config.yaml
num_hidden_layers: 16
hidden_size: 192
num_attention_heads: 6
num_key_value_heads: 6
head_dim: 32
intermediate_size: 512
vocab_size: 16384
hidden_act: "geglu"
norm: "rmsnorm"
norm_place: "pre"
norm_eps: 1e-06
positions: "rope"
rope_theta: 20800.0
rope_fraction: 1.0
qk_norm: false
attn_scale: 0.177
bias: "none"
tie_word_embeddings: true
parallel_block: false
init: "normal"
init_std_qkv: 0.0318
init_std_o: 0.0
init_std_up: 0.0318
init_std_down: 0.0
optimizer: "adamw"
learning_rate: 0.00125
beta1: 0.95
beta2: 0.99
weight_decay: 0.0
lr_head: 0.00952
warmup_steps: 320
schedule: "wsd"
decay_fraction: 0.713
decay_shape: "linear"
final_lr_fraction: 0.0
batch_tokens: 32768
max_seq_len: 1024
doc_mask: true
train_tokens: 469600000
max_steps: 14332
dataset: "wikipedia_en"
Each number is 50 + 15 x the weight over its row's rms, rounded and kept within 0 to 99. Layers, rows and columns count from 0. The size before them is the row's rms in percent of the matrix's.

# gate: layer 11 MLP gate, 512x192, rms 0.104, rows 394-405, columns 0-191
# up: layer 11 MLP up, 512x192, rms 0.11, rows 394-405, columns 0-191
# down: layer 11 MLP down (transposed), 512x192, rms 0.101, rows 394-405, columns 0-191
gate394 109:39 63 63 60 60 32 39 46 42 76 49 34 53 55 75 54 42 61 61 86 58 67 50 35 47 65 66 81 56 67 37 65 42 78 52 54 55 61 45 67 35 35 66 30 68 47 52 69 32 71 62 38 85 32 82 71 64 65 67 21 65 43 45 49 45 48 40 20 29 65 40 54 29 56 38 48 48 47 29 57 59 44 59 45 63 56 50 37 68 42 37 74 66 59 43 34 67 76 51 64 69 51 30 24 67 35 18 47 47 44 60 26 56 49 73 63 49 34 53 69 31 49 57 41 55 36 82 43 55 58 35 63 57 54 77 69 36 50 54 73 48 51 59 21 60 50 21 42 74 24 38 30 42 59 39 52 53 45 41 45 51 62 34 52 60 70 17 74 48 75 54 35 46 50 36 35 60 37 42 28 62 54 68 19 39 57 46 45 63 57 43 25
up394 101:47 43 48 39 58 49 58 38 20 47 67 44 54 58 39 69 57 62 77 88 42 40 54 87 49 49 53 60 56 64 25 66 32 57 35 83 53 30 39 30 65 50 49 35 80 57 13 57 57 61 63 37 40 48 41 52 60 69 72 57 56 26 27 35 63 56 53 50 63 71 53 48 55 56 51 52 26 53 23 54 48 36 46 33 81 53 40 68 65 45 37 84 59 42 42 69 34 60 50 37 56 63 34 37 69 26 36 51 53 55 49 35 68 47 41 61 48 63 62 66 55 44 42 61 63 31 74 48 47 31 62 55 32 37 64 55 35 62 51 81 52 44 54 37 22 28 53 71 41 50 56 64 59 76 65 24 47 45 59 11 29 28 35 27 56 64 49 70 57 79 45 59 46 59 57 39 52 30 71 45 49 58 27 50 65 73 34 38 43 35 50 13
down394 101:50 44 49 20 66 63 56 66 54 46 84 39 46 53 39 70 72 74 52 62 58 52 51 59 49 42 40 64 30 42 36 27 58 56 40 47 66 25 26 40 61 68 51 39 61 37 31 47 63 61 52 96 43 46 69 50 51 37 43 71 24 29 28 42 37 48 66 39 74 42 46 60 59 45 30 42 69 64 45 51 60 50 63 39 33 40 81 46 67 61 49 38 46 47 42 40 71 76 41 44 38 43 55 53 46 66 75 36 14 29 45 58 35 53 58 38 30 60 41 23 27 14 57 66 35 41 18 23 45 51 35 67 58 46 62 52 39 54 62 60 31 55 42 46 73 61 62 45 51 37 51 58 56 49 51 22 46 48 72 59 84 61 52 28 74 76 26 40 69 46 23 42 53 66 40 55 98 46 64 42 64 50 64 59 52 55 30 63 66 61 52 44
gate395 098:57 66 75 50 52 30 52 68 52 71 51 34 53 66 63 76 66 67 60 58 64 53 21 67 15 57 36 67 34 71 49 56 53 37 48 58 39 49 33 63 39 30 36 37 45 63 40 49 37 60 72 70 21 32 80 52 75 64 51 65 54 43 68 46 72 69 60 56 36 32 50 78 41 53 59 85 54 73 71 25 50 39 40 45 77 74 51 57 48 49 79 56 54 33 28 56 45 31 18 70 43 25 74 55 53 52 55 62 58 40 58 31 63 60 48 58 51 57 46 39 78 52 61 51 64 47 43 53 41 51 36 48 65 57 52 41 24 44 52 50 65 51 34 64 73 58 50 43 56 64 44 79 68 27 66 64 51 73 27 81 49 47 69 36 57 78 70 55 32 36 43 30 48 58 19 52 30 70 67 23 46 50 67 54 54 26 33 55 35 41 64 49
up395 096:42 69 36 64 45 53 55 38 51 83 72 12 32 65 45 86 42 60 46 48 77 63 07 36 37 60 28 37 30 46 51 20 34 36 71 54 48 45 60 61 51 58 42 42 54 47 66 61 61 41 45 44 55 33 49 65 74 38 66 48 55 52 38 77 87 67 62 28 64 48 50 49 39 36 47 49 25 55 45 50 41 42 42 53 56 49 45 62 55 66 46 19 33 24 54 19 30 40 68 66 48 70 61 47 58 42 56 61 58 48 24 43 49 55 51 28 39 63 44 73 68 58 57 33 33 33 47 74 56 54 67 37 47 75 27 51 34 33 49 59 39 50 41 74 51 68 61 66 50 70 68 40 49 76 57 54 22 61 37 52 79 40 51 23 38 42 46 53 69 24 55 35 65 60 52 36 54 46 14 64 61 43 39 48 62 46 40 70 32 22 75 40
down395 095:64 35 34 41 57 67 27 68 68 06 16 68 78 46 46 49 54 66 51 49 39 21 65 45 57 58 46 54 55 59 54 60 45 63 47 56 41 59 52 18 32 58 67 76 45 65 59 75 53 59 48 45 49 56 41 29 51 52 49 27 44 69 56 41 19 46 27 72 42 74 41 55 53 41 27 40 73 68 38 66 54 34 74 61 66 29 46 45 47 37 44 69 55 58 28 69 49 23 44 43 66 58 51 73 43 52 46 47 46 69 55 67 46 57 39 49 68 50 53 62 15 28 47 48 37 79 53 37 38 46 39 53 43 34 73 40 51 49 62 31 53 41 87 55 22 38 94 52 63 36 48 29 52 55 38 36 71 47 68 37 59 57 39 70 67 30 27 45 31 57 55 53 31 31 69 23 76 51 58 61 51 55 43 41 71 79 61 31 54 52 38 35
gate396 095:64 38 73 66 46 60 61 44 34 51 51 47 57 38 42 44 35 78 45 60 34 64 47 29 29 63 72 43 42 71 50 50 64 62 44 38 66 62 70 66 42 73 27 67 83 42 66 60 28 42 30 27 64 65 73 69 79 39 53 78 49 32 35 80 28 72 59 21 25 46 42 76 52 60 45 62 66 44 67 51 74 37 48 53 50 46 39 52 77 74 58 51 55 37 65 68 62 60 24 44 20 50 55 51 47 60 68 67 48 73 44 35 41 28 27 34 34 54 58 31 43 67 15 45 60 70 71 46 65 64 49 63 32 19 77 35 33 43 68 75 33 68 58 48 29 43 49 41 53 32 36 36 57 33 43 51 41 56 26 45 62 41 48 34 38 34 35 58 52 38 35 43 63 36 64 32 55 43 70 39 50 58 58 42 75 45 66 55 70 35 36 51
up396 102:67 36 39 68 51 53 26 67 23 53 57 56 52 36 68 76 48 52 43 33 43 54 43 22 54 59 36 29 30 57 50 44 47 30 59 57 33 59 57 35 47 41 56 46 73 22 56 46 37 23 32 50 37 68 31 55 48 63 68 68 49 64 52 38 67 43 32 33 49 70 18 71 50 58 40 19 48 75 56 64 45 73 48 18 53 62 51 49 36 49 52 50 56 61 70 43 29 54 55 34 58 66 57 55 49 45 55 55 47 69 28 55 58 62 68 45 35 60 14 60 92 49 61 69 26 54 36 57 50 12 73 57 47 65 48 42 52 55 24 24 44 66 38 29 41 77 33 32 52 44 32 29 44 52 57 47 58 24 46 41 68 40 31 80 55 44 61 48 37 77 62 51 38 45 64 48 46 59 10 88 58 58 51 64 75 49 56 54 57 79 50 59
down396 103:32 51 42 49 37 58 59 38 66 32 22 39 40 52 27 45 38 46 60 57 30 33 39 44 38 44 37 57 49 75 55 45 72 47 39 52 64 58 57 52 38 67 41 58 62 48 24 29 20 26 46 46 92 48 56 52 47 31 36 97 45 71 44 38 15 67 34 43 47 46 38 44 56 39 63 59 47 56 52 68 71 36 41 40 62 21 63 67 47 59 59 43 47 49 67 76 66 71 20 39 28 48 35 35 53 65 63 54 38 47 65 56 70 40 52 40 42 08 42 59 19 69 36 39 44 68 61 48 56 66 42 72 47 54 48 61 53 64 63 78 40 44 68 55 39 56 30 61 49 65 18 31 37 42 40 72 41 58 42 32 34 51 39 60 39 45 53 50 22 34 58 60 54 30 72 37 63 67 27 60 75 51 44 54 80 45 82 29 26 47 51 40
gate397 089:57 51 42 35 16 53 61 63 46 52 56 29 20 34 44 37 74 74 46 47 48 65 40 37 61 42 58 31 51 26 65 55 62 28 54 48 58 60 64 68 51 46 17 71 50 66 46 55 42 48 41 27 75 34 40 61 42 31 56 53 66 69 55 35 36 68 66 39 65 62 51 51 43 37 60 38 69 94 33 08 69 45 52 45 63 45 74 63 71 60 38 61 57 62 33 41 59 58 52 18 53 61 49 45 47 50 46 53 41 38 55 65 46 49 57 81 50 43 53 33 54 67 52 45 48 82 42 65 67 81 59 47 53 55 65 38 69 52 27 47 30 86 50 47 42 53 38 46 65 53 53 66 79 44 60 56 43 72 37 09 32 45 49 79 59 66 77 41 59 57 49 57 39 66 53 68 51 61 39 33 45 78 38 59 56 06 45 51 27 74 57 45
up397 091:42 53 48 38 07 74 39 76 32 52 47 23 36 14 44 48 45 55 50 39 39 59 34 28 72 39 31 50 50 43 56 44 58 45 21 63 38 76 49 34 51 62 20 51 61 63 48 66 43 63 61 47 39 64 31 65 35 32 53 64 57 66 50 47 31 49 76 59 63 58 59 40 50 39 74 46 52 87 48 00 28 31 61 53 43 52 59 62 60 32 43 66 38 56 35 49 66 40 45 21 37 39 32 55 49 42 63 58 42 32 55 64 40 41 74 66 59 32 70 52 43 54 44 28 35 81 57 48 56 63 67 38 34 33 58 38 54 39 45 26 41 42 42 58 35 43 65 55 47 47 43 70 49 52 41 49 59 52 22 14 24 60 54 78 36 63 60 37 32 66 60 30 34 45 49 89 56 44 43 74 47 49 51 13 52 34 48 61 33 66 49 48
down397 082:48 25 43 74 75 54 53 28 63 63 42 79 52 39 54 70 31 42 34 61 58 32 65 54 18 60 39 54 34 55 27 67 43 82 44 43 59 50 52 55 50 60 82 47 48 53 44 37 48 54 35 47 53 43 58 48 54 57 26 31 27 33 49 49 31 21 38 27 43 61 43 58 46 55 40 52 44 45 54 84 57 94 58 52 55 36 55 53 37 46 63 28 36 38 50 41 49 00 52 71 45 64 49 53 57 62 52 35 24 43 41 47 51 52 31 00 51 66 44 59 72 40 37 50 68 30 37 36 28 71 36 63 56 45 38 48 54 52 43 45 60 58 55 59 65 46 77 36 45 57 22 53 37 47 67 55 65 46 34 59 68 61 59 56 52 20 53 52 50 64 50 51 50 60 66 37 53 46 60 40 69 36 45 71 23 71 66 46 53 54 62 44
gate398 101:79 34 68 42 68 43 90 44 59 64 54 41 37 49 61 42 65 63 32 39 59 46 46 73 48 46 50 45 41 59 15 69 70 59 54 38 59 62 58 62 52 33 41 67 42 42 67 70 58 33 48 18 35 41 31 58 39 76 48 54 42 47 68 45 43 50 61 68 48 59 34 44 27 54 47 59 54 29 51 54 33 58 51 55 42 68 69 43 66 59 61 99 53 40 63 51 56 57 15 47 49 45 39 28 38 49 40 51 38 42 74 28 84 70 54 52 43 41 52 77 40 63 61 49 42 49 57 41 48 41 40 56 61 76 39 70 51 38 76 68 44 22 61 41 61 37 45 38 58 39 48 54 82 28 46 37 49 35 06 50 65 54 44 64 66 60 73 38 70 48 21 55 53 47 36 33 35 32 77 24 73 28 54 43 43 59 76 29 60 42 67 64
up398 099:39 64 54 60 78 40 52 44 24 37 58 49 37 46 59 42 69 53 47 46 64 48 59 32 30 52 37 64 77 84 32 53 50 61 40 35 39 67 80 53 28 57 56 45 25 44 44 54 66 45 59 28 81 39 40 58 60 47 32 52 43 65 69 24 63 27 49 77 61 49 38 30 50 59 63 33 49 45 78 57 58 71 48 22 57 59 82 37 46 53 60 60 58 57 65 63 44 51 42 37 49 46 26 30 47 68 67 51 45 12 57 64 82 66 59 43 66 52 74 66 46 56 63 60 58 30 38 33 50 41 56 65 64 66 29 53 55 37 46 77 42 50 58 68 49 48 41 42 59 53 39 26 48 62 40 72 44 40 17 75 58 50 36 67 82 42 58 41 61 67 58 47 06 45 31 67 49 36 68 75 33 56 64 67 35 75 48 63 29 22 54 62
down398 101:44 50 39 53 36 40 70 63 58 51 46 30 61 32 53 23 59 40 68 39 70 35 72 39 34 55 53 38 54 47 52 34 40 35 43 47 63 56 57 93 38 37 39 61 41 60 60 57 54 74 63 62 63 30 58 49 35 72 45 63 35 62 48 41 29 40 63 42 41 11 27 52 45 37 45 27 47 30 50 85 59 89 63 29 51 42 72 62 62 33 73 55 32 71 31 48 55 74 61 41 37 54 50 29 19 35 37 68 41 47 27 52 64 44 34 54 45 27 49 47 37 37 45 62 56 35 54 76 60 39 75 41 34 63 43 66 51 48 48 49 11 57 52 50 68 53 28 33 52 37 41 53 32 66 39 61 34 53 39 74 59 44 52 66 80 47 30 45 79 34 57 48 50 59 81 39 50 68 58 46 73 27 34 59 51 72 56 43 88 37 26 44
gate399 125:38 34 34 44 66 32 41 49 51 54 66 52 45 51 59 53 43 40 57 83 63 62 53 46 54 70 22 58 28 45 32 61 62 48 57 54 46 36 28 55 42 61 51 18 78 30 44 47 57 64 39 64 45 71 50 59 59 28 56 54 26 44 45 45 29 64 42 60 58 36 26 68 46 72 36 57 56 15 57 90 55 64 45 42 42 85 50 38 41 51 38 23 41 50 48 55 52 99 46 81 47 49 32 51 44 43 32 40 36 55 36 49 22 33 53 53 38 54 34 47 66 40 37 52 61 40 33 50 87 47 55 23 53 72 56 49 49 28 49 46 30 39 64 57 60 55 32 41 60 41 21 42 47 48 43 45 52 33 42 45 45 59 63 22 76 28 36 51 70 39 71 83 58 42 49 80 56 34 78 38 35 43 61 42 63 51 63 51 56 37 66 71
up399 111:66 43 42 48 51 40 43 63 54 66 51 51 64 53 82 67 43 45 87 64 55 46 37 63 16 49 32 56 54 56 44 99 47 48 52 61 67 38 47 59 57 46 54 86 31 40 60 35 32 31 39 58 54 58 53 47 68 70 43 56 41 66 36 44 49 73 45 39 41 56 37 52 40 37 44 29 49 43 40 76 50 33 50 50 55 78 67 43 46 66 32 51 49 59 53 39 32 73 37 47 56 46 45 39 69 76 46 36 35 49 29 35 37 91 41 43 32 53 42 35 42 37 69 44 42 39 66 50 41 27 59 36 54 64 65 55 26 64 65 77 46 24 68 63 70 66 12 48 32 62 50 41 23 35 62 42 69 22 63 52 58 44 26 46 78 65 54 50 32 45 31 76 41 70 63 44 56 46 54 19 56 53 58 39 65 56 70 33 64 58 61 44
down399 115:74 47 65 60 38 62 48 36 31 43 54 41 33 35 59 35 67 70 28 40 46 58 35 32 61 44 71 24 58 57 56 14 40 58 31 56 63 70 67 49 49 52 46 44 34 76 53 31 65 31 46 30 42 32 49 37 53 31 52 60 76 53 61 54 63 48 33 60 51 64 51 49 69 62 70 60 38 69 55 00 41 46 58 47 57 34 48 65 65 61 49 73 55 52 36 43 56 09 45 42 45 69 68 69 57 63 41 67 79 56 60 46 52 28 50 50 70 48 45 59 50 79 34 51 29 70 49 46 34 50 39 70 40 39 42 28 39 67 58 31 61 70 47 62 22 57 99 61 47 49 59 56 55 35 38 69 31 57 40 45 38 33 73 62 12 49 65 48 54 61 24 25 47 23 34 42 40 46 47 64 77 52 46 73 51 52 38 60 41 65 31 39
gate400 094:63 57 57 72 66 17 40 67 68 54 62 70 71 49 41 70 66 26 56 54 60 44 67 18 56 44 17 61 63 64 38 62 65 62 57 48 39 59 51 62 59 48 48 36 49 61 51 56 34 68 36 70 26 69 57 58 27 53 64 70 30 60 58 64 42 15 23 52 52 63 64 35 31 49 45 47 31 23 36 33 49 27 68 28 43 44 62 52 25 64 65 41 22 56 45 58 14 42 43 56 41 53 49 40 51 41 67 25 63 48 78 43 74 62 37 44 67 45 78 24 37 50 57 47 30 25 39 19 38 48 54 58 72 65 60 54 40 75 47 60 42 50 45 48 72 64 54 41 51 30 36 39 57 41 25 33 54 18 30 66 48 48 49 39 68 61 51 57 27 61 57 39 40 53 46 53 61 56 50 27 82 37 50 75 51 76 53 48 70 59 78 56
up400 087:44 64 47 24 50 53 51 52 32 52 32 31 72 65 56 34 79 47 48 79 52 67 67 50 64 57 92 63 45 39 44 38 35 56 39 24 34 34 28 54 59 48 46 58 55 47 57 50 83 46 73 52 46 37 50 58 60 39 40 50 48 83 55 60 32 34 23 62 61 45 52 36 57 73 31 61 55 83 57 46 48 31 71 75 47 37 52 45 34 61 52 50 46 13 46 47 49 59 37 28 57 44 47 63 53 53 29 67 43 53 52 27 41 55 40 45 65 66 41 69 43 38 55 45 19 49 61 63 59 48 53 45 54 44 56 10 46 43 43 61 63 55 60 28 63 74 68 50 40 40 54 63 58 47 67 48 66 37 31 30 57 74 54 08 43 48 64 55 31 85 46 64 33 65 38 30 54 37 55 43 74 70 57 58 52 28 99 78 34 48 27 52
down400 091:60 43 31 46 54 55 61 42 29 36 75 60 52 18 51 45 45 54 42 66 17 44 52 38 59 54 42 73 55 45 59 52 43 62 39 58 64 30 37 86 19 79 30 53 53 10 51 82 69 55 36 60 62 28 58 63 53 59 54 56 65 34 59 61 51 69 29 45 43 47 44 25 57 40 69 56 71 56 60 55 38 55 47 57 32 35 36 71 55 47 71 43 74 55 67 59 62 20 44 48 51 36 51 59 59 47 52 61 27 46 53 71 38 53 53 53 48 58 52 56 51 17 43 58 52 43 69 60 70 52 73 48 57 44 37 42 22 57 59 49 59 50 72 55 22 67 25 48 23 39 37 41 38 43 49 43 38 73 60 75 77 44 47 74 54 49 59 50 48 26 39 46 81 38 60 78 62 63 11 50 00 44 68 22 36 49 57 58 67 42 36 43
gate401 098:52 64 23 39 43 50 55 60 42 41 67 35 63 75 47 51 50 39 90 42 22 66 49 50 56 74 43 72 47 43 39 61 61 86 62 34 37 51 32 44 65 81 52 46 40 50 43 48 58 53 31 82 22 66 56 19 68 69 32 65 54 66 65 54 60 71 67 47 41 57 52 40 57 32 70 70 64 25 40 46 50 61 53 18 64 56 58 30 66 75 56 36 13 42 72 39 47 50 33 60 67 55 31 31 86 37 44 50 62 60 81 62 43 46 69 46 58 49 37 20 57 57 55 58 65 23 48 44 34 62 37 51 38 38 52 37 44 31 48 50 32 48 34 37 60 59 28 27 45 59 42 53 41 28 40 47 23 42 28 55 43 48 49 25 72 38 34 66 61 49 50 46 52 42 40 62 32 47 55 38 70 69 48 76 36 30 75 65 57 42 71 35
up401 098:31 44 58 31 48 25 72 62 33 72 28 50 55 47 44 45 43 73 39 63 51 35 67 38 47 51 45 46 41 54 63 60 33 49 61 59 56 67 56 58 59 36 77 73 42 78 44 48 61 16 63 33 62 38 47 72 63 41 57 45 56 60 54 55 56 41 50 60 55 58 28 70 42 63 67 62 16 79 54 60 56 36 55 42 78 36 23 63 80 71 41 69 31 55 41 64 30 35 24 60 68 51 70 40 34 57 69 58 61 48 52 20 57 35 66 40 44 54 21 56 15 47 24 59 32 74 48 60 33 63 51 44 32 46 57 42 63 72 57 48 45 50 54 48 83 25 52 45 75 32 59 58 60 29 56 60 67 29 34 75 54 60 56 49 17 44 40 52 59 58 52 69 36 48 75 51 46 53 08 37 26 46 68 44 48 38 42 56 11 39 53 53
down401 102:54 42 58 51 38 44 21 30 60 57 73 41 89 55 43 65 55 64 26 64 46 35 30 36 45 38 54 49 63 58 54 34 43 65 37 50 45 45 57 64 56 54 42 44 34 61 55 36 90 70 55 36 36 38 59 67 36 55 54 50 41 58 78 58 59 46 56 64 41 47 71 53 61 50 87 35 65 76 13 50 48 55 52 52 67 73 44 44 34 30 37 34 45 49 25 52 31 33 45 37 50 64 34 48 51 51 57 59 73 48 65 48 38 36 66 75 54 44 40 27 75 24 22 55 43 88 64 80 04 72 37 70 46 26 56 56 61 45 37 39 53 41 78 51 49 56 42 49 43 44 73 62 62 33 70 29 66 46 48 37 47 42 58 61 34 34 54 74 61 41 47 50 64 34 54 24 53 42 33 40 29 70 46 19 54 52 44 68 28 29 34 34
gate402 101:55 52 45 66 51 48 52 40 54 37 51 45 68 51 47 50 53 42 57 37 23 62 46 24 60 44 27 10 41 35 54 58 55 53 69 55 38 66 46 62 66 59 33 07 35 43 53 11 30 63 64 57 51 38 59 60 58 66 67 35 56 65 41 46 41 54 63 58 36 87 46 37 53 49 17 67 22 73 38 33 64 47 33 38 20 56 66 40 19 46 41 62 63 43 38 64 51 63 47 38 45 30 70 44 76 17 28 40 38 59 37 41 41 45 55 42 51 37 72 35 70 68 53 48 44 43 69 78 41 36 57 71 52 62 30 44 44 40 64 45 72 58 45 58 33 55 35 59 32 44 18 60 87 41 64 39 46 42 50 28 58 30 40 66 68 58 77 56 51 29 54 40 66 68 60 51 53 63 32 58 69 32 25 76 58 26 64 64 34 50 58 50
up402 106:20 45 49 75 64 49 50 63 50 46 70 31 43 36 70 22 59 47 29 13 38 69 58 49 42 42 52 43 50 50 60 50 42 49 57 69 64 55 74 46 70 64 33 51 54 55 66 28 37 72 36 52 69 37 76 33 46 29 32 58 34 79 69 43 37 60 27 43 22 30 51 68 50 51 55 22 28 22 43 50 36 38 69 53 64 59 60 32 65 23 60 43 51 38 39 47 45 44 22 41 51 41 47 68 56 62 71 54 57 49 58 36 87 64 29 46 28 43 38 74 55 58 07 37 41 69 37 45 48 44 53 67 48 43 83 41 43 46 45 74 26 51 73 33 27 45 43 37 55 36 54 41 82 44 48 37 36 38 50 44 33 53 45 74 60 48 67 54 56 58 53 31 27 44 44 10 38 40 38 62 54 55 52 69 42 56 47 70 48 19 37 61
down402 107:67 50 19 58 26 54 60 65 29 52 35 36 40 42 32 74 43 34 54 17 39 79 78 49 54 62 55 60 61 61 51 53 25 46 57 51 61 68 58 41 39 53 74 40 42 50 38 79 54 56 39 69 66 13 67 37 64 60 42 50 77 41 65 48 29 47 65 39 51 45 54 67 87 45 51 69 55 34 29 70 50 38 79 76 50 11 29 50 43 36 53 46 44 56 46 45 63 62 36 37 48 36 43 53 73 31 74 45 58 53 66 32 67 40 52 81 45 61 60 58 34 29 63 71 37 54 75 44 28 39 71 65 52 33 38 46 48 69 48 59 55 53 49 21 53 60 52 71 45 31 51 14 31 65 45 50 74 56 61 63 45 64 49 69 59 35 60 63 35 62 54 54 41 39 56 34 58 39 09 33 60 83 42 55 33 64 47 63 47 55 59 34
gate403 093:78 75 72 38 62 22 28 50 45 58 37 35 65 31 50 57 47 87 41 57 68 38 38 44 42 38 54 44 56 62 62 59 48 50 79 95 46 71 36 12 56 63 39 59 42 63 77 43 38 42 30 53 59 58 34 50 48 11 61 62 62 41 48 64 52 62 75 57 64 76 65 73 40 65 49 64 68 42 48 38 57 79 52 62 62 69 72 41 24 78 39 50 65 63 58 44 52 56 38 50 36 49 32 46 61 41 69 65 54 69 34 35 34 74 62 29 50 28 49 37 40 32 43 75 50 40 66 67 34 22 56 69 73 56 67 26 40 09 44 54 51 58 61 56 53 56 30 40 40 57 46 45 64 07 56 56 46 48 53 58 59 55 74 61 44 65 50 37 30 45 34 66 42 59 38 56 58 65 49 50 52 46 67 41 63 46 57 31 63 27 62 50
up403 097:49 52 34 32 41 90 33 58 58 34 70 52 59 72 78 65 39 47 74 44 45 50 48 45 58 57 50 39 31 56 22 64 51 37 35 41 70 37 47 63 69 51 53 73 70 38 66 55 29 44 51 68 60 61 62 46 75 64 41 84 55 37 58 77 54 74 25 20 63 24 35 74 35 47 56 29 33 38 74 66 49 52 52 45 75 57 48 66 48 31 60 45 40 28 40 57 60 51 47 42 59 26 32 53 61 48 19 66 50 50 59 23 35 15 23 62 29 68 18 31 50 91 50 11 50 50 57 54 69 47 70 41 26 48 54 56 52 60 62 50 45 42 60 51 35 41 49 44 31 58 43 45 60 40 55 42 61 34 47 50 24 34 31 24 28 38 58 44 55 77 53 59 62 44 73 52 34 53 67 39 56 54 40 58 74 58 59 58 43 45 46 62
down403 099:70 60 65 39 53 65 76 53 67 53 67 36 59 38 67 61 66 55 46 45 69 51 62 48 63 44 38 54 48 59 35 27 82 52 51 47 86 55 35 33 42 48 75 46 49 64 59 64 60 65 50 41 32 53 40 71 85 22 27 47 46 78 49 36 49 89 73 63 69 42 63 45 42 51 67 64 56 36 99 41 57 67 62 66 27 36 26 32 56 33 57 65 61 18 64 38 36 27 29 44 35 54 41 62 59 60 38 56 63 39 74 45 40 71 82 49 51 45 43 37 32 40 61 57 46 43 60 33 53 56 48 58 47 32 32 69 34 57 51 73 38 72 58 37 41 79 49 46 49 29 40 65 80 60 52 76 46 49 51 46 37 34 39 59 53 47 59 57 37 44 26 30 58 55 53 61 39 49 46 31 36 15 53 52 50 71 63 44 18 58 46 25
gate404 096:51 57 52 44 51 60 43 55 63 85 41 40 64 56 81 42 44 88 49 45 72 40 41 47 77 48 47 45 65 70 52 49 43 65 37 50 60 48 50 69 30 53 72 50 70 48 34 37 54 73 63 62 37 30 79 44 49 54 47 46 43 23 43 89 58 77 54 37 25 55 09 60 22 47 83 43 43 77 57 26 46 49 56 28 44 50 59 53 33 32 41 54 34 42 74 59 41 61 33 62 52 48 48 42 49 70 37 40 60 56 47 47 18 56 51 47 48 47 48 58 70 39 51 34 54 54 68 34 51 48 53 68 58 69 27 59 27 33 55 38 56 34 39 45 45 13 37 74 12 60 17 68 63 39 40 43 51 20 57 69 56 74 59 37 45 55 52 44 31 62 57 78 48 67 72 37 60 41 55 44 54 36 49 83 71 49 71 60 50 70 44 36
up404 093:48 45 53 52 71 44 36 36 52 48 75 45 60 45 32 36 46 44 45 81 20 36 44 33 40 36 74 81 50 45 40 61 54 75 39 50 21 44 26 69 51 65 65 65 58 57 66 61 66 32 39 52 48 72 47 60 61 71 40 36 46 58 71 48 24 65 70 48 41 78 57 37 37 55 73 74 71 43 48 74 63 37 38 48 56 49 42 54 34 80 81 54 41 88 14 56 49 47 28 60 49 64 36 45 53 66 56 35 38 72 69 32 32 59 28 43 60 46 23 69 39 52 58 67 61 26 50 39 48 36 36 64 46 52 45 71 31 47 43 56 31 39 73 62 50 58 49 20 46 69 63 48 27 43 58 82 56 50 53 56 63 50 65 41 82 33 62 44 47 48 55 36 51 45 48 43 44 57 46 48 39 38 54 19 60 29 52 04 59 38 24 65
down404 091:42 45 66 53 49 41 53 48 42 48 56 50 36 48 60 43 46 54 07 64 64 54 31 51 68 43 35 42 53 61 60 62 46 76 71 43 74 68 50 45 16 44 58 67 49 57 57 35 38 56 68 54 36 27 86 51 40 40 40 67 37 15 21 89 52 44 54 53 37 42 48 77 54 54 69 39 33 76 61 55 28 47 67 32 33 54 66 55 56 37 44 63 31 36 63 32 59 66 50 71 63 40 57 53 35 50 30 54 34 56 69 56 50 42 54 65 55 41 43 65 48 28 46 33 62 51 60 55 67 57 59 56 63 50 51 56 56 35 48 40 48 84 00 43 59 32 35 92 14 64 36 66 49 42 53 51 37 40 37 49 52 68 48 63 24 37 46 57 27 75 64 53 70 40 50 47 63 61 59 32 43 49 26 74 84 48 65 41 23 58 47 58
gate405 098:52 55 76 37 23 42 49 50 34 62 43 65 40 43 62 59 42 52 57 38 76 88 35 54 73 60 49 47 52 70 39 59 65 66 59 32 58 66 57 76 41 66 56 62 59 53 92 49 28 34 26 54 35 36 68 55 48 49 52 67 56 51 16 63 26 64 72 26 46 43 42 50 45 76 55 66 62 59 67 13 57 29 34 53 55 56 49 40 77 35 65 72 31 81 58 53 44 50 67 44 51 40 62 78 65 50 53 39 57 43 56 45 51 36 63 50 69 40 33 29 36 36 19 41 65 62 56 51 49 61 74 58 69 32 56 25 35 42 68 59 43 80 53 16 44 38 39 57 64 75 51 67 66 21 63 57 47 68 47 32 47 57 43 40 45 47 52 52 53 67 59 35 36 48 64 28 67 38 53 31 51 81 34 49 52 29 28 49 44 37 23 72
up405 097:69 58 36 44 32 63 54 42 50 29 61 64 78 59 40 41 35 41 29 40 48 32 48 62 35 53 62 27 63 45 42 54 55 53 55 66 81 46 82 49 48 54 45 70 31 28 13 21 38 23 43 36 62 56 78 62 43 67 53 35 46 62 68 33 66 36 45 29 57 44 44 61 65 58 38 59 60 49 60 68 56 61 26 62 59 59 33 58 61 54 49 49 54 52 14 21 52 56 40 50 59 52 54 53 25 82 37 29 21 30 51 30 39 68 55 64 44 33 57 59 60 56 74 30 44 55 43 77 52 45 42 24 55 28 60 52 40 55 55 43 24 56 59 53 43 49 47 17 55 36 42 47 55 45 41 32 78 37 53 79 34 22 72 55 38 38 36 26 68 38 15 41 46 22 53 83 57 47 49 52 83 64 35 54 58 65 46 51 60 56 77 49
down405 099:54 72 66 40 19 47 70 52 31 60 72 30 47 54 46 55 72 59 54 50 83 60 41 43 62 67 52 90 54 41 52 53 20 31 40 59 48 60 36 68 33 26 40 29 71 41 65 69 28 37 42 24 56 30 59 60 46 71 47 48 61 68 39 54 34 52 64 31 45 47 24 74 58 66 52 73 58 51 65 17 78 60 40 45 48 88 36 37 64 54 62 67 54 63 57 50 41 99 52 58 33 22 23 58 39 60 51 22 49 44 44 44 30 48 57 42 64 44 72 50 38 53 57 37 52 47 33 48 47 57 43 51 71 58 63 44 51 44 35 85 33 97 57 42 56 56 40 65 50 59 58 52 52 14 49 37 54 59 27 44 55 37 74 31 45 40 42 37 50 51 66 50 35 41 69 43 63 53 58 47 65 48 65 43 57 51 41 50 35 33 30 42